{"n_layer": 11, "d_model": 384, "n_head": 6, "n_kv_head": 6, "head_dim": 64, "d_mlp": 1536, "vocab_size": 7423, "activation": "silu", "norm": "layernorm", "norm_place": "pre", "norm_eps": 1e-05, "positions": "rope", "rope_base": 10000.0, "rope_fraction": 1.0, "qk_norm": false, "attn_scale": 0.125, "bias": "none", "tie_embeddings": false, "parallel_block": false, "init": "uniform", "init_std_qkv": 0.0287, "init_std_o": 0.0287, "init_std_up": 0.0287, "init_std_down": 0.0, "optimizer": "adamw", "lr": 0.000911, "beta1": 0.9, "beta2": 0.98, "weight_decay": 0.11, "lr_head": 0.00476, "grad_clip": 1.0, "warmup_steps": 412, "schedule": "wsd", "decay_fraction": 0.643, "decay_shape": "sqrt", "final_lr_fraction": 0.1, "batch_tokens": 32768, "seq_len": 1024, "doc_mask": true, "train_tokens": 359100000, "steps": 10959, "dataset": "wikipedia_en"}
Each number is 500 + 25 x the weight over its row's rms, rounded and kept within 0 to 999. Layers, rows and columns count from 0. Numbers have three digits each. The size before them is the row's rms in percent of the matrix's.

# o: layer 8 attention output (transposed), 384x384, rms 0.0697, rows 275-291, columns 192-383
# v: layer 8 attention value, 384x384, rms 0.0665, rows 276-291, columns 192-383
o275 092:470494513531496473537510498596441536478482493497559494470527509505571498477494431508526496505497491514491539532490538483495493523464484484474501502497510493541505522513514493517501492532491514521493515488494531510493522510574437457490537487521487469513525519496521466521482524529531492498533512531496518518550457541468474502532509496496490518493570501534485459506509472476508498549521520474478462462494474496477460520485495505484480490527488495512552485516521523477477521521496492492495522495460483499519502540500468495466512491494433487483519513490514463494511511527485494506
v276 101:478523536497501443451501502510480544516497450469497509467515526493476530496513442485490471543525535531456482530486522467506490514487494520498525463513503487462529527543470528537482591491522530556490483493506497501495510447477510492489495518511493480466563522511513506458521516473477504485497487471466467539469510470561503491495511513494469476510542533548451504467522508480489480500499465521476469508537487489460515494502479522535513503498512508529474473540490517510502481432537527510492504484509508507510540496513484548507488531500484539498507479539495515506514482494548527476
o276 101:484516479510525530549514522505525490448462537494527497475468477559537468472482484526530464456513514469480532490459516542467522515529495480531455503458533498490477477489507512484532488525500455503491518458485464519505513505526568504490505485500446484516502500499503509481455529504506451511521544494494550475550507517466485510502500478506500525520468526496556502523489473526484501489511522446530503506475485491514483499521518484505508525507517526502526496503486504498437548479517490519493484503461494496533513477469508496486514441472499537505513469488533507509532502492511509515
v277 094:519490479535500541525515459503491465500521544524473497518528431510510557498467514515506526476508510472462529497493475543490508494495532507530529507544515468525476520495494484487516497455478471531468521514480521472468491496474510509514494492494501492499504498520504506545500534540435513484499494507490476456509518497509472489549502519525500487520529477506520508504480521496516470535481536495481507491523487461514530494490493508472493528467474523535497542523494498509507500430499480512514490504500507535481494509471478511530485524440482470486521499515532507519505482477487465513
o277 088:532527474487477483493543509497478509547510501533536546472470553526494531499545469552527533525451521510523525496525496489513503501539496491496484489518487531462504525491516453471477514511550511481514489500518459474475479498535494480506526527518514509493506484466478481496503462491498525498449468495494511549482463496462534504466528478553475465484500471493516501523557521506519494460509532488478490520500533528493490507508510526557527481557515527496531479532489492488488513512463542456468506498480506496553558510497458461496474502507501454501460493513510516525503509487497530468
v278 103:515496545499515540476497514492505498515501484468419499518551491537447532516527487559518473521502451521506485524491496488525522506496481515500505456499542494491461503504480521502526523490507499490457468506480517528506499511516459530466518549479480529528496563576513521503562498498450467523526510484484491485509524471522513546481533466532499511508514492482463469505490492482508503487463504558526496491516537470492520490505498488516518516488503498519506498489506491508490517500476508504494513483502499524506509485500539493514468516533513464517479492481505518493510464497504475482
o278 100:503512460508439482512452489538477492494469509527536513477443474518512490467459500505490499480477549534455513468550506532507483529517497446508489521481512508485523507483523490478492488495505515503509504506482426488515506486557506489531494505483457484524490480513523493447425536484513508501466533450483553554510463525486519456497478526520503474470485485486535494507504476503475517476560504520490498500503492493509506501523503525500510476498477475485576508528526485503437519513496495475544509503485491469514491484498470517479524504517491499511482523478509495518500546541470488490
v279 108:472509546484546451476488459513506524468535476502509479435499518521481522521470512515493533459512458492478513501479504512502516484482516515508497524561487511506461515479480500520500503516501507527500474479475516479471495430497468476503508520491519483489476521541492524506530496521500587505474526482508511480464495482494477497499480479483466457510483486524500523472470530490495477507485530494513498491503490542496492499529521508505485514463445496524465530479498496505511491454497512508500480488539497474448513466507510517492529463554501459451504466493478464511464497488505519504
o279 108:482488486495486515496485492511531484517501509549451557492481511500485466493511503506507460522472505517477540493507494500486496505492483514490478460471507470471528486496549512458529505465508516483519493509512477504507518539513531464487538491480503529460493455488522486456444524476518467475500475490486474523508484516474539507493493521536524518520545477459485510471462488513525497513471512523497478523476429483512463519511512482498519529522508496531477505506481493503514533511472520528499460465488518468565477538486461519509481483479481518510513524523530492530495492505527498500
v280 110:486507512534500475498486497491484500483467521438453509512537496491511517533478458567510504536491504467553528495513515494559481473470544507477490474525496495529511512526507491517493504487519509486455461495486526483470475533473489504496495512493519499506511538538478493492530499494491538474464526489514475469468491500468500462502504572486485509511505501488504495525491502502470515472474545484519503480494533439442511515482524498501487469513497476557484496527496523516507498491502526505479517476492527515515464507462502476521511510492530533469483522536491510483474477489467495561
o280 110:534475520532496526511487517522525494507498477564504462454499478509510458519500492484509496455485487534492473510484481498504512506517506461501522504476479509493485519472519487519525476490500507491533505513515464488551482483511501487522506499453505480545498464494524419484446443522539508470489520485482533500541485466495464498512487495515531476502519491498555507421519492495477496534536499475503481485545464497542493485521466527497490534514499492484503445508489503502489505532506482473492535502552521486543481517493504474501509494501534492530538523489490509523494517513515479485
v281 103:506501523507512519456485479462461522553500514547519497541497533507512520456464462557481509515540549557518476533454486493469467510518481494513553477530439501499508484524515479500534539510496480440489476499467478509531519448508474475486499491496504486482541520513507483499506496511518471515530502478501495475480500520526481535538510479523557463522479547488546513476512512468455488478484483492503480494525462512522502480506522454471541462480494528510490527511477495475509492470498510500503492501498532532524523471534516519507487517507532546506481519479491479538481486510521466488
o281 098:476489487515499489512494518515515523478478493493433506490501499503504500525489533466525505480497482484471544477532521549505528509499509480485508542486476482494493507501533510497490491479506491511509527509476467512499530474530539512501514515485497528502507524498477512503493475471488525549486502477544528477505456459458548475486451478497507495506457495508499495543485452497516517475488523494564503506487503492484522539521464442538464468509453536497522514492505510524470468480536518513465497502483521502528532491509490511474520434497510508509483514490543511481525501502501501520
v282 105:499480467534482477500490516469518527484508490490543494500500492536496476508485533499487467498494475477497531484481467518524503507508513499490515520505469490501485468493501523435489463539493489470527456486489496473523506480476520528472478457511521508511509487473489478501488488572530498520461540473514492458449516519483525562429495531486475505547434502489550459488478517525492541529520500501483511497561506474551531503511513479474467514496529512518523527474495516549507485498501440495546473541510501537483440516484493488479478467542539448518461457473477478516480525509469484469
o282 106:490527530437447475497509482546497501484527519480454519500506490458524474518481466487545505440511524479522491545488492493488500507514496500483458515497547478538545508521482476496468546498522496491493495518490490529477504529491469496509450530465550502494512516508471491476540494430529494475561483532503508521488528507499513467524481538534533510497536501493466505481486468476487494520500438530465489501484538547470523472528457491517429498492493481516481496515481540480543482505454515497492512489502490467531473489508462504529522509491482516515521521489483473506450491482500492499
v283 109:476510488494534517460491519502527506501497499510520466441535513479521481460452502518520549455500538525503511514509522487490504505503485535467497469477499490473499487523544501476483521547498525489535517509495505480446538421470507522518485523479519474487484493446497520508490522532466482509503457508519480512533539464448504460565475481494465539545560528508508521486502482489506470425567499494481523528478558481504487534496503505525439528529478495494483491464491493518507509509545518491477528486553474487488471489516491493536498471529468537508486503474491509507514468497477536490
o283 114:509494521521506541481511503485517537531537512466516490529478533519486506527523512550477494513513473515509499525459459527475504446540499478508500478459465505496542498530517493530465519519530439469533486455490498513507491534494533468490531478501524517498468515503504534504485492481476452444490528519479512484483535551510452540529506529481545486478478442492481549489495536516518485537452506506515492493519473496520496482489524495478515491469467502514470486468520466477495524491489522493515512541434505515508501475486494491489494498519536509493520493488471535511525505502496510522
v284 098:510505495507450512495538502521541488498462531489513504437501503493481499480530473469507493488483538495477501485548463480506480520485474575515482501495512517488511504489452480510527512520479487487513510524490513511501471535481497512468504495480505506553561492496502517515483517500491472486528488519485494503502474462494482539519476469496472529524501524508469524496501488484545511515470475474479487497417494485462470542524457497495480491560485476475519451464514496504485508487545465521531494495503454468484541484441538512453487519492508465525518503522500521482505464464494526476
o284 100:514494483488482474531474495467475472491470486509533528520534485514483522498517500530505511535503540459567525512507501525509533505501496536505502454510524505532499496526503514542485494515523514504457554475552457489542485499477522549521499514538500481482487496454495522517488508450539505499518545500497504493504533509533451525516479478478517481476458457495496478551507524542488516459523506536483482480535508467535536529494501531507490487490535522467492565505489474477521476515465487484465494498497486493534488505470483470543464498483510530468467501498487471490521512516498489484
v285 100:498511503490531496541522489531462504522527478520483464493473467466479512540529457481521520460548464495485456468502496496528498503535481533513458507549468486498518505511506464493528500482465474516547570508494491519461486489532514507514516528509521495519470456471503455538533504473496479462533520501501488505521536475498465475511481491475472508468530496526475483487511561481477472539517511482528505515476500485481450510484487517514483500531477478453506536529503496478484499480504572472484477500478516495508543493541511542520476499520480504508517501528544469478512505515539470502
o285 102:484515517518481522495495501501536473490491512516485517483524542499469513511501523519460467548465520494508512527450539520500514464515518542526487468556481539521476507491456507479494477528489493485481498501501501454507547518483479462494540511514483519439484478494523514522496512511502493485528492475496489474469461519463511498502498523469511474423483492489465536538505505529495499495467541492520518515521548511503448523488584538490517492504549476525545490465482529497490503509554495553521510511499504531510489503463500482449530533490534504483483476492504524488463461508489555510
v286 105:524512475503511448440494523543508493472495517516507492540516511492482517512520470490499469502512433485504494541489443532503519487480500505482525443521511480546519498521483502486483476487533485487521487470523489526459471522477532532514507504486507509494455512512479497478512500479519543556465545466503499499491518513445478472453518509530445489476479537531511513533515510513511568519526534522543461498514528457526526526503516545552462455520465543482484512519490495471499484489543513504509453508519495508464482484529481466468492498459515483508484479514522522500475508527528471495
o286 100:449490509454479514511519456498519537485514465497512453456488525482525497508479483506486497464508494542522528502484490471482488498519506490513512543453442519489486484511526511535531500513517486526491522559478516476492511479530425530535522515460531489528468520483512484485474508485467458482559519540499515499492474532502484488499464498533497497495528493506495495445503440531451456497487494478554488482472454520527480527536505538496473507500499457550519482552513465494468506511490484494535490473493523480537456458497505508517504503509455502510523486484536495448523516465507553522
v287 099:525494524484451465473484516533510485505502480539507493476514458511443521536495503457512517490502502542534458531504513520518489485514490494521489486516500514482495532509474485511498474460465517517520483501488502507495535566525476525490491494475513497528481498499476511469481482502501454527517475489492529536480476513517513496508482469537519479523498499511493528488513505487490499492480502502464467527463502471500458529518517554468488531488495505509514510519478487458510511503485493513501460515524517498510536537477495517542493476472572495479504493489453504514475467511459481458
o287 103:462476488494552519552476513496474568506496506523519527522510484493526485531533509511477522474507511488527535476511512502483530425490546517466509541486523508488493414449515509509490472495475475483475499520496472517472464518484516487504523523503476473442513525474498481517503498536539520469544539512523468475543523473500475466490542502522493498510503501498486520512475499482478527519476537530546458547521541490523513506484475494513492486489479503482520500509482480483521492434508493486498505461493506479525527480511478511467549510456513517531510491494569452506523500465502491518
v288 104:455517525528419522539572502473499485514511446517504513459461487461462528545486463483510484531534509543510505487513505490498480502512487503480490512497488506477491523493544479499503564442472484513475527460525532503531472526490490474450469445527557480475530489457543511522489513478461465471520497534483490533519465502527508535492491500475517507469494477476457477484467526512537484556475470488500479508468485510506479495532466497483531482506509473507529483511490485522480514493501488474527489523493480510516504534524505520464489503521505465530500501504471495536544506488530475500
o288 107:467486448476511477513476499536479493446483496491492484549537486498491494532493497488512563508504533474516496492449507489510496526529533500513480515545552524473493513508455498493517511536526538514487514481494459511499521547480518496498464469513520494485491485446513539507530510460514501498501488470476448496510512479464518477479523505489502554535511538514491499579521534480526483444524462499453474534505573478439494485515497447530506514496519514493490522440499523494515475509494523536491490526535528479488509513454505498568508487503487511447496502501457520474471532493491472521
v289 103:497520528475491503480480513523465496518520498513493473517515499489447475496527470464482518462571501527469480472489514483486479526514494518514484517516496490506516492507497535452529484468484469494505533500550469517521472491516500515497478486485530475486490475477547495520517518487530494547500481524489506512559521487480471478513501517559546513514544496495481493501518549493520442520527471474477506519492514491507493498507457488494533515509500480449490519457491504480485483528473523465499520523493491499569541517513508510512490484502491458486548515521551532516504485500558476449
o289 104:479461477474479509504470476488488528492480494465482504550542487455492538525492530527463517516477497495510506523519500488499515475502529480503517514548499514478495551514484509515502503535514517489524490525483495547487487505490457466494517481523504506472512503518508538541511491524473499496487489470526482430449461499449523464500495486516501484452438528463495534544505480497497471464491531513533514516494515550510489546524522478504536500487510496536482499431485515467496468507541506483506468502484500519478466506498501500533491508521505527493478475492502511504523523480486506548
v290 112:528537534514505525469471483524539492528501528451516504503504508530536553477481492517483498486508459522463475511496514527493463477483477505494482515538509498563463515464518525468472514534500472514481499489515493505522463511554457495440511480505494503456502475505473488515496508565546541505452490525535498490490524489512496494484497523543487509499482484513521510529475497505540483447489495522512465569559515471506539469484519493503462526529450509495501535482516498479501499499522493485500487511485516484486494490469472504483511518490454469453486529498502478520500472476506474521
o290 116:481490491478473475480545454518533472526526428511475511513484512461506526509501496508488510520483521469477518507540489494521544538530512497495475501476469505478547483496506523534506466477533473517492494527470507520504495481470488523530509531500564481502492489486508515488502499471438511490535451494507509526480489444486527504467469457502472535461543500516491518493486524500561497497510530508514531522477490544489490522506515514514526524480495526524492464471514504523475471506470513490488468520475500499535518501519480447552488467534528478502482449492503520493556493542492473506
v291 100:535468507531501529452507472469511508508476507545503476494520502482536506497496520520414485465527470487471510534508481512506498505469528498538516543494491516541506506477531504467510485474473467471499486478475506511489454520482512508510508513506498514459512486490496504518471503511478519554528525509477510516491506468501486484482514482463499523500503530519502491517515484485505501464529494443472488477511495479513548501494517535486537504508482572517492510513482500452502502456474535531497465500516506528524531482452490478496517507503492488482477446556516455474455494512492492526
o291 096:511560538492480538531528474514476530520502517521539482517503528482480534522487506480490533548487498493507515482512514478489461540530494506499479495474448520503522501546473485531503481477516515535469518547521494489471517494505473470534517518476507495504513499478522495528519507525489496487500532485544480493471473505474542520446496531556521502488512497462502525511493449519490493489498506499568537532496514522522475529540481480519457495504505489500480500491474472511539465481477525488462493454510480522501470501535446481503458473506501491499456489486526475511474484516496511494